Each number is 50 + 10 x the weight over its row's rms, rounded and kept within 0 to 99. Layers, rows and columns count from 0. The size before them is the row's rms in percent of the matrix's.

# o: layer 12 attention output (transposed), 160x160, rms 0.0492, rows 113-127, columns 0-79
# v: layer 12 attention value, 160x160, rms 0.0702, rows 114-127, columns 0-79
# q: layer 12 attention query, 160x160, rms 0.0823, rows 128-155, columns 0-79
# k: layer 12 attention key, 160x160, rms 0.0826, rows 128-155, columns 0-79
o113 085:32 68 66 54 64 52 57 31 46 58 73 54 57 68 47 32 28 68 38 58 48 39 53 51 42 52 39 61 50 49 57 55 48 55 45 48 56 36 57 52 64 52 48 50 53 43 52 42 62 39 54 33 53 19 49 41 41 47 42 61 61 57 62 49 45 52 55 51 48 35 57 46 43 64 43 47 45 43 55 43
v114 088:64 47 50 52 59 44 55 47 41 33 34 76 58 61 63 55 42 35 44 53 51 54 61 58 36 43 44 41 68 59 51 50 54 40 47 44 58 29 49 60 55 51 70 51 60 58 52 61 41 35 52 55 50 57 34 31 46 47 54 36 44 57 41 48 52 45 40 60 59 46 56 48 59 74 43 57 38 62 42 75
o114 085:57 56 42 63 37 41 45 51 36 55 61 61 62 29 61 55 17 55 43 79 42 64 36 55 57 45 35 49 40 47 48 57 64 50 49 54 47 60 57 42 36 56 42 51 52 43 66 54 47 52 50 59 53 35 52 56 71 52 54 43 47 49 41 41 37 38 49 35 58 52 51 62 46 56 36 58 45 40 67 54
v115 095:51 47 48 47 40 49 55 41 56 59 62 46 55 62 36 46 56 19 56 53 53 56 58 55 75 40 56 30 48 35 59 52 54 23 57 57 50 55 34 51 57 60 57 53 44 55 59 54 39 44 57 44 35 50 37 65 45 39 50 47 38 69 40 62 61 74 45 40 47 38 57 60 45 45 46 47 39 43 35 57
o115 092:56 49 44 69 51 54 40 39 44 55 41 57 38 51 57 43 55 41 46 72 72 57 45 43 38 54 56 56 63 56 56 47 52 61 33 39 70 41 53 32 53 47 38 43 47 61 35 53 49 53 36 72 43 40 49 49 55 66 48 55 58 42 46 51 52 44 50 61 42 61 50 49 39 37 50 53 61 47 58 51
v116 084:44 41 42 46 53 37 35 41 44 43 46 44 31 32 57 41 52 66 45 38 41 48 63 52 50 57 39 45 40 67 61 40 39 60 48 66 52 51 38 28 39 31 53 56 44 62 63 48 59 65 61 48 50 38 46 60 74 44 44 37 32 46 51 57 56 43 46 56 48 37 43 47 41 14 36 53 41 53 39 35
o116 082:55 33 63 45 73 56 43 44 49 58 63 59 50 58 64 60 42 42 34 56 55 63 28 59 48 50 48 61 46 30 47 43 51 61 42 44 41 46 51 49 37 51 27 46 46 42 46 59 46 52 31 34 57 73 44 50 48 36 61 69 53 68 43 45 57 61 29 62 54 47 50 46 44 59 41 40 53 57 55 64
v117 092:45 49 52 47 52 63 62 56 54 65 46 60 44 41 50 42 54 43 43 43 52 60 49 47 57 54 54 58 46 55 45 54 52 60 38 45 59 45 59 72 48 55 46 18 51 32 45 50 55 67 56 48 52 49 50 42 57 52 72 48 21 46 46 58 58 62 40 45 59 42 45 61 50 34 50 72 35 52 59 42
o117 088:46 52 73 42 36 30 33 52 37 44 57 65 70 48 53 72 58 55 46 60 62 31 60 40 44 48 55 39 49 53 44 43 50 31 53 41 71 44 34 46 50 51 50 54 50 42 43 51 56 44 41 61 53 61 58 40 54 43 44 37 54 46 42 52 50 48 57 70 44 54 56 42 31 44 61 51 44 55 54 64
v118 091:35 43 55 62 53 36 58 55 56 51 37 40 53 54 36 56 59 27 51 56 62 51 50 45 60 44 58 44 51 61 55 40 41 45 39 66 55 53 46 60 58 56 60 54 46 73 53 53 36 60 62 52 42 42 54 58 35 60 66 46 69 61 29 49 50 67 52 50 57 57 47 40 49 18 51 56 52 53 43 68
o118 086:58 41 25 48 46 58 26 41 47 46 51 52 44 52 43 54 38 49 55 51 56 54 43 57 52 39 57 49 38 65 43 48 39 36 58 46 42 50 54 42 44 53 28 32 63 48 43 35 39 49 46 55 36 49 39 67 51 70 50 55 47 56 64 41 79 63 47 47 53 29 42 53 64 47 49 34 38 37 54 52
v119 096:37 40 39 50 47 51 49 56 53 45 49 49 53 28 67 64 49 65 46 66 47 54 57 50 47 45 45 52 50 68 25 47 54 57 54 56 48 50 55 50 59 35 43 38 74 53 67 44 51 52 43 62 61 52 46 38 54 57 48 50 50 34 49 47 35 56 54 72 49 54 59 46 60 51 53 59 63 55 65 31
o119 095:48 70 48 44 37 35 51 55 48 50 54 77 41 55 47 42 40 42 51 37 51 52 48 62 44 49 48 54 35 34 59 58 60 63 70 53 52 55 53 62 53 52 29 59 52 27 56 46 49 49 64 44 52 53 35 57 45 38 62 53 46 57 51 41 46 45 59 52 48 49 66 38 35 68 64 53 31 60 56 41
v120 093:58 47 52 32 49 47 42 42 67 45 70 57 66 57 38 46 47 40 48 44 52 51 41 50 66 65 55 47 48 53 73 43 49 53 53 37 64 51 51 66 41 63 60 39 56 48 41 65 35 43 46 58 53 51 67 55 57 26 47 35 39 49 47 39 58 46 48 41 48 55 63 41 49 55 38 57 54 50 31 37
o120 092:36 32 65 57 45 47 48 39 54 32 34 53 47 46 42 54 69 64 48 70 56 50 43 50 50 53 53 75 37 39 33 27 44 32 50 50 50 50 55 41 35 46 49 49 34 51 34 43 49 55 54 57 54 50 67 52 55 39 43 42 48 49 52 50 55 43 43 47 55 68 45 50 53 49 49 69 58 42 53 57
v121 093:29 45 46 41 46 49 51 45 59 36 58 47 53 45 49 45 58 53 43 50 52 65 49 47 48 37 59 44 59 60 42 41 53 55 26 62 50 51 36 56 46 35 33 29 54 51 27 55 47 47 70 42 26 55 54 43 45 60 61 43 48 49 69 38 54 65 54 64 57 53 54 47 35 39 56 59 59 60 52 46
o121 087:53 52 65 35 25 40 52 59 51 49 48 58 47 44 60 61 52 17 59 45 67 41 46 48 46 51 52 52 21 49 54 56 48 38 68 48 62 37 64 37 49 31 39 50 49 33 45 41 34 44 46 49 39 55 41 63 50 44 43 43 42 43 47 34 58 67 64 40 50 66 54 60 36 43 60 44 55 45 33 57
v122 095:46 47 54 71 58 41 53 54 59 32 50 64 56 51 43 34 68 38 53 37 37 50 27 53 53 46 47 52 52 52 33 55 62 61 37 54 39 55 49 57 50 40 59 55 60 47 38 54 23 52 57 42 33 61 53 43 50 56 54 45 73 54 49 46 56 57 53 43 67 62 61 44 47 52 47 54 58 52 66 58
o122 093:53 48 49 71 55 58 53 37 31 47 49 55 41 45 35 53 53 55 42 46 35 48 68 51 42 41 34 53 25 75 28 34 52 36 73 49 46 43 55 58 59 57 41 43 47 47 59 44 59 54 50 54 51 33 61 64 39 42 44 51 32 53 55 48 49 67 60 39 48 38 36 59 51 46 42 45 38 49 50 45
v123 104:48 38 50 59 53 50 61 42 44 46 42 63 57 54 45 64 54 61 51 60 40 38 44 52 62 51 47 47 55 47 55 60 65 32 46 40 30 38 50 54 48 44 71 52 52 51 56 48 51 32 31 44 55 56 49 51 49 62 57 37 65 48 35 35 45 46 55 65 59 50 48 38 43 58 54 60 52 38 76 60
o123 104:54 46 48 65 66 48 50 41 37 51 46 52 41 42 56 29 54 65 54 61 27 57 55 61 52 39 41 52 53 61 43 47 51 59 58 56 53 67 46 35 59 60 52 50 42 63 65 57 43 55 70 66 44 23 56 57 52 53 37 48 64 50 57 64 56 48 55 37 65 32 38 66 68 57 28 51 48 39 46 45
v124 095:47 50 48 53 56 50 58 55 32 48 59 50 66 41 49 44 44 56 29 48 59 50 49 44 59 67 58 56 48 78 66 50 38 57 50 60 60 62 62 77 39 67 43 64 47 43 55 61 52 49 84 54 42 46 52 59 42 50 68 59 35 44 67 43 33 38 45 51 57 40 51 45 55 35 55 43 35 57 46 43
o124 092:41 46 60 41 38 55 47 61 47 41 59 52 61 52 50 63 41 52 49 39 41 48 53 36 42 43 49 50 36 36 32 58 47 38 45 58 37 40 36 53 43 39 45 51 49 47 38 38 44 48 31 51 53 74 55 42 53 46 50 39 40 33 41 32 52 49 52 52 41 40 55 30 40 54 46 40 52 49 45 74
v125 089:70 51 54 35 46 66 37 69 54 60 63 64 50 52 40 57 57 39 59 61 36 49 62 43 43 59 49 48 65 43 45 49 62 35 71 47 66 35 48 54 59 56 46 45 42 41 60 41 56 43 24 45 64 56 60 51 61 39 47 43 48 54 59 59 63 60 38 42 47 41 52 45 52 47 37 44 57 22 58 39
o125 085:40 51 59 69 59 44 45 34 53 54 50 34 40 46 63 32 55 67 29 65 43 47 60 54 48 64 51 42 70 56 55 43 42 57 47 61 54 49 43 38 56 56 67 57 45 47 43 56 53 48 57 59 47 35 63 41 35 50 43 48 87 56 48 69 36 47 74 51 48 54 39 47 58 52 55 55 48 44 45 40
v126 093:40 41 44 60 44 69 44 47 56 53 36 43 55 53 73 49 58 52 39 63 53 58 48 61 42 56 50 51 58 50 53 35 63 43 49 47 43 68 60 64 46 52 58 45 44 52 66 39 36 62 47 41 67 47 27 41 57 37 35 40 47 42 71 60 50 46 46 47 49 60 64 43 57 72 43 50 32 68 47 34
o126 093:51 58 63 44 48 57 55 42 42 49 53 62 48 64 37 51 46 60 45 54 49 69 59 28 50 48 38 43 56 42 60 47 49 60 32 50 48 59 40 50 36 44 39 67 30 51 39 50 75 48 39 62 53 64 44 40 67 47 63 51 51 36 29 57 36 38 51 49 58 54 60 47 50 65 52 57 53 52 54 48
v127 088:54 49 51 53 51 64 50 35 55 41 50 29 53 53 58 71 54 57 44 51 50 36 56 52 67 44 46 44 47 57 67 55 50 54 49 38 52 46 57 53 54 51 53 72 46 56 48 59 63 53 61 38 53 63 55 51 52 59 34 36 65 52 32 33 48 49 55 48 54 53 50 42 42 62 57 41 44 52 49 63
o127 089:46 40 33 42 53 63 53 57 59 49 60 37 59 63 47 39 55 56 65 56 37 54 51 49 50 58 48 63 39 34 46 43 48 47 53 49 39 71 51 38 48 55 54 55 52 54 35 47 52 40 61 55 47 69 56 72 60 54 50 50 34 35 40 43 47 22 31 34 72 40 45 53 51 47 43 60 43 34 42 57
q128 125:40 49 53 51 45 53 48 43 56 45 60 58 52 61 54 37 54 42 49 41 40 57 53 87 58 59 54 51 68 47 37 52 48 44 59 36 32 71 45 52 46 48 45 42 55 58 49 49 42 52 57 65 41 48 50 55 50 36 41 50 39 42 57 57 57 33 44 41 53 42 45 59 55 68 48 47 48 53 61 74
k128 127:56 39 47 45 77 64 44 54 49 58 62 22 44 73 57 59 59 50 69 64 66 45 58 60 48 55 56 61 58 55 53 49 53 44 38 35 60 51 37 33 38 57 49 52 53 47 42 43 50 46 34 49 49 42 58 30 49 42 51 63 48 37 58 48 49 60 40 50 32 58 36 65 55 51 50 61 36 53 49 41
q129 086:68 62 58 52 47 56 59 55 49 51 44 61 52 46 29 46 35 48 52 43 26 44 35 24 54 50 45 56 35 33 64 52 38 54 59 63 58 54 53 50 46 52 48 49 40 34 72 48 34 58 41 51 54 62 37 53 51 51 60 49 55 44 58 57 43 61 43 61 43 39 67 49 44 52 45 47 43 52 42 36
k129 086:49 53 39 62 46 56 68 52 40 54 49 46 59 47 69 37 58 36 44 42 50 41 57 72 47 56 47 40 72 49 63 40 60 39 46 34 25 55 51 66 51 47 57 59 56 50 46 41 61 44 56 70 64 30 47 37 53 37 45 46 57 49 44 56 35 50 52 44 48 56 61 53 48 72 54 63 41 49 49 61
q130 081:42 49 79 51 51 51 52 58 60 51 53 71 54 48 29 35 63 44 56 33 35 53 42 72 47 64 51 48 70 47 46 45 33 39 67 54 42 74 42 49 47 38 38 44 43 62 64 55 45 49 61 58 49 60 52 53 46 58 49 44 45 40 47 51 50 42 48 57 54 43 53 57 45 73 64 31 50 50 52 68
k130 085:64 51 37 54 55 60 52 42 37 45 55 32 36 54 67 65 57 52 44 51 47 45 55 66 60 60 64 51 59 53 65 48 66 60 45 38 56 45 40 45 47 46 59 40 66 49 33 43 56 42 34 49 47 29 61 31 53 29 39 53 52 49 59 54 49 52 41 56 34 62 31 50 37 53 47 64 35 42 35 37
q131 105:56 55 49 54 53 58 55 57 47 55 41 28 50 39 25 52 33 58 55 57 37 43 48 18 47 53 49 56 37 54 57 57 47 50 46 70 60 34 66 54 51 60 46 46 46 36 65 49 38 54 42 33 44 59 44 41 46 42 57 46 59 44 55 46 48 62 53 68 56 43 62 45 55 52 48 39 48 51 59 35
k131 105:39 54 55 65 25 29 60 45 59 38 54 73 42 43 45 35 58 50 50 47 30 56 51 49 53 53 42 51 47 42 35 34 48 56 70 56 41 54 60 61 50 45 50 59 30 46 50 54 52 41 58 57 61 61 47 59 51 61 53 25 41 67 36 64 48 42 53 43 48 44 66 34 37 45 46 62 72 49 50 68
q132 098:65 59 45 45 54 62 56 35 48 65 32 40 47 51 59 52 49 51 59 68 48 54 52 12 42 40 37 58 29 52 55 55 44 52 54 68 52 18 67 57 51 59 48 46 42 32 56 54 56 57 39 30 45 42 51 40 42 50 43 54 48 60 59 47 44 62 54 46 38 53 53 44 51 45 31 40 44 42 54 34
k132 090:44 53 60 44 34 45 49 50 54 41 42 70 56 27 35 54 41 50 24 35 38 60 41 43 61 53 35 39 43 41 41 45 36 44 53 54 41 48 52 64 54 41 39 51 41 60 64 61 44 37 65 49 55 59 54 69 44 54 49 44 47 55 40 42 42 49 59 53 73 50 61 28 50 54 52 46 74 54 51 56
q133 091:49 34 34 55 40 47 56 54 50 56 56 37 40 61 66 63 51 57 40 55 62 67 50 73 43 43 41 45 52 59 43 51 53 49 46 25 62 47 42 61 55 58 60 62 55 59 26 38 55 31 56 59 39 51 50 43 53 48 49 51 48 50 60 58 73 48 37 41 44 54 40 53 57 43 45 70 47 44 49 48
k133 090:43 54 43 42 65 55 56 33 63 56 53 36 43 53 38 58 60 48 65 66 63 47 55 47 53 41 65 50 53 50 33 60 57 41 39 50 56 39 47 50 49 56 59 48 63 38 38 45 47 46 38 16 38 39 52 48 36 34 59 72 40 35 65 48 58 45 47 63 51 79 45 36 45 46 51 41 43 46 43 50
q134 103:56 62 60 57 51 59 45 53 43 65 30 43 47 50 33 44 46 54 51 59 42 41 49 10 41 46 44 48 45 50 59 54 39 61 57 61 47 30 56 53 42 45 47 54 46 25 69 65 45 62 47 34 63 45 60 48 49 47 32 52 59 46 55 45 39 54 50 48 39 46 47 42 52 46 41 46 49 47 45 37
k134 090:37 48 54 45 31 51 51 52 58 41 42 64 66 37 40 57 51 59 30 48 40 57 43 42 59 55 50 47 42 46 46 51 38 55 66 52 35 45 60 63 52 34 55 58 40 60 44 54 58 44 70 67 65 66 42 66 57 58 52 35 63 52 46 50 49 50 69 44 66 48 74 36 47 54 60 50 68 50 50 60
q135 082:60 47 31 49 41 49 53 54 39 50 59 55 44 62 56 54 55 43 44 53 60 63 50 57 47 41 56 56 56 63 46 57 57 49 31 34 62 59 34 47 36 54 63 56 43 58 31 43 42 48 51 53 48 55 50 60 57 59 65 44 42 47 66 51 70 55 33 35 44 44 48 48 56 51 43 61 37 37 50 37
k135 092:50 49 46 38 57 46 41 48 68 69 62 31 34 68 57 42 53 50 55 71 63 51 59 42 53 48 54 51 46 45 49 60 62 50 51 53 59 25 38 45 59 53 44 49 72 45 42 46 51 54 34 15 51 46 49 38 41 44 66 69 44 36 45 45 57 41 52 56 45 74 42 43 52 46 44 60 35 47 39 53
q136 087:56 39 33 49 34 46 59 47 41 45 62 63 50 56 61 65 60 42 52 43 56 63 44 70 53 61 60 60 51 53 43 51 58 50 33 41 55 67 39 66 43 54 68 47 53 48 25 35 54 45 49 62 44 55 56 42 49 42 58 40 43 49 50 53 62 35 41 33 50 62 41 55 52 55 60 64 39 40 37 51
k136 085:59 45 39 56 54 64 45 42 55 75 58 41 24 65 50 40 55 54 63 68 59 38 63 53 50 54 52 49 61 48 68 57 61 43 40 45 55 42 38 44 56 56 50 43 69 37 50 59 51 61 42 29 40 25 45 40 46 45 48 61 53 42 59 58 52 43 48 57 38 62 23 57 47 32 46 60 36 47 52 34
q137 096:45 57 61 57 52 54 47 54 58 43 43 53 59 38 39 53 44 54 54 47 38 43 51 34 49 54 54 51 40 50 64 51 42 56 60 52 53 49 59 46 49 66 55 41 39 46 54 59 39 47 44 37 46 59 59 52 47 45 42 34 72 33 41 45 43 44 49 70 56 52 56 40 41 54 56 37 58 69 53 63
k137 100:47 48 62 75 30 26 57 39 47 38 63 70 34 51 67 46 47 56 48 39 40 55 46 49 59 66 40 59 37 54 47 32 45 56 58 66 37 47 70 72 50 33 42 52 34 59 46 43 67 39 65 63 61 56 50 59 57 58 46 31 41 73 42 40 42 52 60 39 48 39 71 48 45 46 64 58 54 49 52 52
q138 091:63 38 39 59 34 51 55 43 49 46 49 37 54 59 42 27 57 60 62 56 51 53 50 54 41 45 57 67 44 53 19 59 29 58 43 40 60 46 44 55 41 51 52 44 38 48 34 35 48 42 36 50 43 46 57 50 48 39 32 54 44 40 60 62 53 55 47 29 51 51 54 45 39 59 45 46 37 48 51 56
k138 099:59 40 40 51 41 42 59 47 50 67 66 49 44 75 53 46 58 51 72 56 54 50 71 52 41 55 50 46 52 46 68 46 64 52 35 40 59 44 60 41 56 54 59 44 46 57 55 51 51 45 48 34 65 21 36 43 60 47 46 47 60 39 40 56 48 37 43 57 44 65 45 46 61 37 63 62 56 42 40 44
q139 094:41 55 63 63 57 52 49 46 49 60 34 37 54 47 36 41 46 40 73 54 48 49 50 18 51 42 37 59 50 59 59 41 42 45 58 66 44 28 54 41 46 50 64 32 28 42 48 53 41 53 50 47 55 48 44 51 44 60 42 56 48 38 45 36 46 57 49 49 62 49 53 39 41 54 41 45 45 62 57 49
k139 095:46 47 54 62 32 36 51 56 38 40 52 62 43 40 51 50 50 58 63 43 38 59 65 45 46 48 46 45 34 43 48 43 46 41 60 45 54 43 53 61 57 53 48 64 41 51 48 33 53 50 59 55 71 66 47 63 55 55 45 31 50 66 28 60 47 35 63 40 53 61 66 31 52 56 67 55 59 42 46 52
q140 097:60 31 37 50 54 58 51 45 47 60 56 46 32 67 56 48 50 51 44 57 59 76 40 68 53 52 66 49 60 50 43 51 56 48 48 37 48 65 36 55 34 54 61 57 60 56 35 48 40 53 40 63 47 45 60 55 36 47 53 50 45 63 48 59 59 29 41 47 49 53 42 65 61 50 53 67 45 32 47 49
k140 074:49 59 35 32 64 46 52 32 68 49 46 51 47 57 54 54 65 61 53 65 55 50 63 54 61 40 57 53 53 34 49 63 58 55 41 45 49 36 35 47 52 46 50 37 74 50 51 46 61 50 48 48 55 31 58 43 60 59 51 65 34 43 56 54 46 61 52 53 49 60 43 52 49 49 42 57 45 56 32 38
q141 079:48 51 62 59 51 46 36 45 44 38 66 53 52 50 52 79 45 46 41 44 38 50 52 41 54 63 47 37 60 47 59 31 58 46 56 45 65 57 50 46 50 47 66 44 41 57 54 43 41 36 50 37 51 46 39 51 36 48 48 42 72 35 54 67 51 46 55 61 70 52 45 32 57 52 69 31 67 60 68 50
k141 100:34 51 68 55 42 40 45 57 52 32 42 58 65 34 56 51 45 49 50 35 32 44 34 45 57 70 52 51 51 48 55 33 54 53 44 58 40 69 61 66 49 53 52 69 44 53 50 42 60 43 56 77 48 63 47 58 58 65 45 32 62 53 48 53 45 61 54 36 56 45 72 44 46 42 65 60 55 56 61 60
q142 084:50 41 30 55 45 46 68 60 42 67 75 43 43 54 42 48 61 51 58 78 64 58 62 52 48 54 41 64 60 53 40 47 54 42 42 46 46 41 39 58 55 53 43 63 75 40 33 45 61 55 58 46 43 58 52 48 54 56 48 49 37 57 63 50 67 41 53 48 49 44 61 48 50 55 45 57 59 54 64 25
k142 100:60 62 39 37 67 71 48 40 54 72 45 41 52 70 38 64 44 54 53 61 61 60 60 50 30 36 53 35 63 44 43 54 65 44 43 51 60 49 35 40 52 58 55 49 61 37 54 52 51 51 31 33 44 57 41 45 55 46 61 57 60 32 43 58 57 58 43 46 58 54 36 36 68 50 48 54 40 48 38 34
q143 109:63 47 53 43 41 40 62 45 44 56 53 59 36 54 50 57 55 59 53 64 56 64 39 55 52 46 51 58 53 51 36 57 49 47 47 46 64 72 28 47 54 47 49 49 54 39 42 51 47 54 55 56 46 49 53 51 59 63 74 58 30 51 55 59 65 50 47 32 47 58 44 53 54 45 47 70 46 45 36 39
k143 077:54 55 40 52 60 50 46 44 54 63 54 43 37 57 55 53 65 51 47 59 67 44 61 63 54 53 46 40 43 52 59 65 65 47 46 54 44 13 54 52 56 53 49 38 65 43 47 59 40 58 33 30 58 33 58 34 38 64 62 60 54 49 62 46 41 35 45 46 36 56 39 53 44 34 39 50 44 48 32 30
q144 090:54 54 48 48 36 43 41 40 58 50 45 39 48 56 49 57 31 47 49 36 24 46 45 27 46 59 64 52 36 55 45 55 48 61 55 46 69 45 55 35 33 45 56 43 37 62 43 43 54 55 37 48 51 48 44 36 41 39 41 37 54 28 41 50 38 53 52 62 55 37 51 50 47 40 46 36 49 56 54 53
k144 087:51 27 55 71 25 25 51 51 37 41 58 54 47 43 74 48 54 37 37 34 30 36 51 42 74 57 57 59 38 45 50 46 49 50 55 56 44 59 60 55 40 50 56 48 37 65 47 37 51 44 57 70 49 46 51 70 48 58 40 36 48 46 31 60 47 70 57 49 53 35 64 38 50 43 52 49 48 39 52 66
q145 105:71 56 53 41 30 61 57 52 48 53 48 50 51 61 51 41 50 53 58 57 44 50 44 40 45 45 54 59 40 39 39 63 24 57 64 54 45 37 42 55 41 34 27 41 27 47 45 33 55 52 49 44 51 64 58 34 56 51 44 68 38 45 55 53 33 52 57 54 31 48 52 58 27 57 47 41 36 53 29 43
k145 111:53 45 51 46 43 58 53 43 54 67 49 47 25 74 59 56 69 49 71 51 44 50 57 47 42 37 52 43 57 44 64 50 54 37 49 44 50 38 53 41 57 65 67 31 64 68 55 43 54 47 37 45 63 21 36 38 41 34 47 59 38 39 44 44 52 53 57 53 38 64 44 52 51 67 57 54 56 40 48 65
q146 142:45 59 58 63 51 41 62 58 48 50 36 61 59 33 47 56 42 45 48 57 49 42 56 26 64 60 38 44 25 46 51 54 45 53 60 67 46 33 57 59 46 47 32 56 46 43 58 56 47 52 59 63 57 63 41 63 55 56 57 43 54 60 32 38 51 53 67 58 62 50 66 38 43 38 60 38 70 64 58 53
k146 069:73 44 38 44 56 58 36 48 44 49 48 30 41 56 46 46 57 33 46 64 49 47 35 29 55 47 52 58 52 42 58 69 49 52 51 52 58 45 52 48 31 65 45 37 54 46 46 68 43 75 47 24 23 52 71 36 25 45 60 48 72 46 66 50 31 51 37 60 45 35 40 60 58 43 46 45 39 45 45 41
q147 083:43 44 45 44 65 48 46 49 45 43 39 50 28 52 56 52 45 63 32 56 54 55 45 68 59 52 57 48 61 71 45 52 69 44 36 47 48 62 53 49 48 56 57 47 55 57 60 65 26 52 46 43 40 43 60 45 39 53 46 35 43 54 61 64 50 53 40 44 39 44 56 68 44 38 37 55 54 42 38 35
k147 164:57 46 38 43 76 64 54 43 60 59 51 42 42 70 65 40 56 63 55 58 64 55 60 64 47 30 55 61 67 45 45 59 54 48 37 44 54 49 42 38 49 37 54 45 67 42 49 41 61 50 47 44 52 27 48 40 55 42 55 63 45 46 56 51 55 60 44 54 41 51 23 66 58 43 40 57 35 48 46 41
q148 091:54 77 61 59 58 40 51 40 61 37 47 46 64 41 52 38 47 49 47 46 55 50 39 54 57 55 46 37 56 41 42 47 40 53 46 68 45 56 47 49 62 49 37 47 67 53 59 55 53 52 69 66 49 57 50 63 66 37 54 69 39 61 50 46 55 51 39 62 60 50 41 65 31 58 61 31 58 64 57 60
k148 096:48 46 44 42 49 56 43 61 49 51 55 57 50 48 37 45 41 41 47 39 44 67 35 53 32 46 37 68 39 49 67 53 31 63 51 47 44 52 51 50 43 41 55 75 42 49 57 57 34 51 61 45 45 70 52 36 37 44 40 59 42 63 61 30 34 64 40 45 50 49 51 67 67 52 54 65 35 54 72 53
q149 098:67 38 53 51 40 56 49 45 35 48 48 59 39 72 64 40 46 50 46 35 42 46 28 32 48 47 59 41 61 37 37 45 51 42 75 44 58 62 65 30 50 58 50 51 39 67 47 58 50 49 37 54 56 51 52 42 37 51 41 47 58 55 55 79 38 36 45 51 47 37 47 43 49 56 37 58 51 34 49 56
k149 097:43 35 50 56 44 34 55 68 63 31 43 35 46 57 59 51 72 61 44 47 46 54 45 53 58 48 46 61 53 43 56 70 56 37 40 44 59 33 62 51 46 53 60 43 46 76 51 49 42 53 50 58 32 30 45 41 63 41 45 58 51 37 52 37 50 77 66 56 62 70 50 49 43 47 49 57 35 47 47 76
q150 089:54 50 45 59 37 41 63 51 52 67 57 37 43 48 42 37 28 51 61 40 38 47 47 37 32 52 30 54 65 53 52 48 46 44 67 39 57 54 53 57 73 51 62 40 31 44 62 44 35 58 48 54 49 51 38 39 48 48 59 38 66 62 73 53 58 48 37 51 55 46 53 49 63 43 46 45 49 57 55 54
k150 094:58 62 53 53 53 55 62 49 41 32 74 53 39 65 57 39 59 53 59 73 44 44 30 52 54 56 43 47 66 42 54 40 55 31 48 48 54 41 48 54 42 51 52 43 58 59 35 38 43 48 42 48 16 30 55 38 46 24 49 56 39 54 49 44 52 59 39 63 40 65 62 50 59 52 37 58 51 39 39 55
q151 114:40 48 38 52 69 61 40 50 52 62 57 40 59 50 43 61 65 43 31 54 65 48 64 61 49 22 51 58 49 50 58 36 49 42 46 40 47 44 56 56 40 33 53 78 51 48 43 66 44 46 45 45 47 46 59 54 43 63 47 53 50 56 49 47 40 58 68 49 54 48 49 28 53 64 35 62 46 60 50 50
k151 104:37 55 40 45 60 34 41 52 38 46 42 44 58 31 70 55 27 63 46 55 70 53 55 43 54 41 36 49 32 72 40 49 44 47 53 44 53 51 50 63 51 62 49 63 49 29 56 54 56 44 56 38 66 51 56 53 53 66 49 48 50 53 47 46 55 38 50 44 49 46 35 49 50 42 54 44 65 51 55 33
q152 095:44 57 56 52 53 44 42 44 69 59 57 38 52 62 53 49 34 41 55 39 40 46 53 60 43 70 59 49 40 56 77 47 65 37 53 47 49 42 47 37 44 47 57 33 59 76 47 47 50 38 42 55 48 50 56 35 39 50 52 40 62 32 56 56 63 68 48 61 45 60 28 73 33 26 57 32 47 48 45 65
k152 091:41 48 44 44 55 56 62 48 69 30 43 43 50 50 57 58 46 44 59 37 45 41 49 57 59 38 67 54 56 80 47 36 39 67 54 42 42 72 37 34 23 44 64 60 36 54 47 38 57 56 52 65 53 48 44 47 54 48 48 46 49 40 49 67 39 53 58 43 57 45 47 45 54 71 41 48 57 60 50 65
q153 092:44 51 33 46 48 55 56 36 59 50 36 49 52 33 47 49 51 62 37 65 31 57 53 49 44 44 37 46 66 61 42 54 41 39 56 50 55 51 56 50 61 45 60 45 32 41 28 56 58 48 55 54 47 49 31 58 47 59 59 41 58 53 51 36 40 60 63 49 50 33 56 25 68 57 25 63 35 53 49 56
k153 089:53 42 53 56 44 41 49 50 33 43 57 49 47 52 63 53 74 45 53 69 69 66 51 52 53 55 47 52 44 46 53 39 63 49 47 44 40 45 61 54 59 68 58 69 65 64 32 52 57 39 41 31 40 26 54 59 43 59 52 39 40 56 57 56 49 49 42 38 23 50 49 40 41 39 60 68 40 37 55 30
q154 099:59 55 54 45 58 48 48 43 60 52 43 48 49 41 57 70 58 44 47 31 42 47 30 47 21 32 68 50 52 56 49 52 47 63 49 52 77 50 51 46 50 56 44 52 41 47 57 52 47 56 65 40 46 44 55 66 42 47 49 43 40 42 53 57 37 56 57 63 44 44 42 52 53 61 42 42 41 55 43 53
k154 094:32 63 56 51 52 51 40 59 46 51 48 54 48 52 67 39 53 56 62 50 78 36 59 60 62 46 57 62 62 55 51 47 59 45 50 60 35 52 61 51 64 62 59 51 75 49 57 63 41 42 48 42 77 54 31 46 55 71 46 55 37 41 47 41 53 49 66 29 53 62 55 41 41 41 56 46 44 65 46 55
q155 101:64 55 67 46 37 45 51 63 41 38 47 68 55 50 45 48 61 47 51 39 42 58 40 47 49 56 47 46 38 52 45 62 46 67 43 56 44 58 38 43 30 39 40 38 51 56 49 48 69 58 50 44 37 51 41 58 61 39 54 60 27 38 42 34 63 48 50 49 50 40 50 51 40 43 65 55 39 35 30 58
k155 096:48 48 60 48 38 56 43 46 61 62 42 62 27 69 45 62 61 31 38 38 27 40 51 55 49 64 52 58 44 46 51 48 41 54 67 53 57 39 55 43 77 53 41 31 36 57 38 50 36 56 50 54 59 49 55 49 44 40 51 51 40 52 54 54 50 35 59 50 32 44 55 63 32 45 52 46 52 40 46 52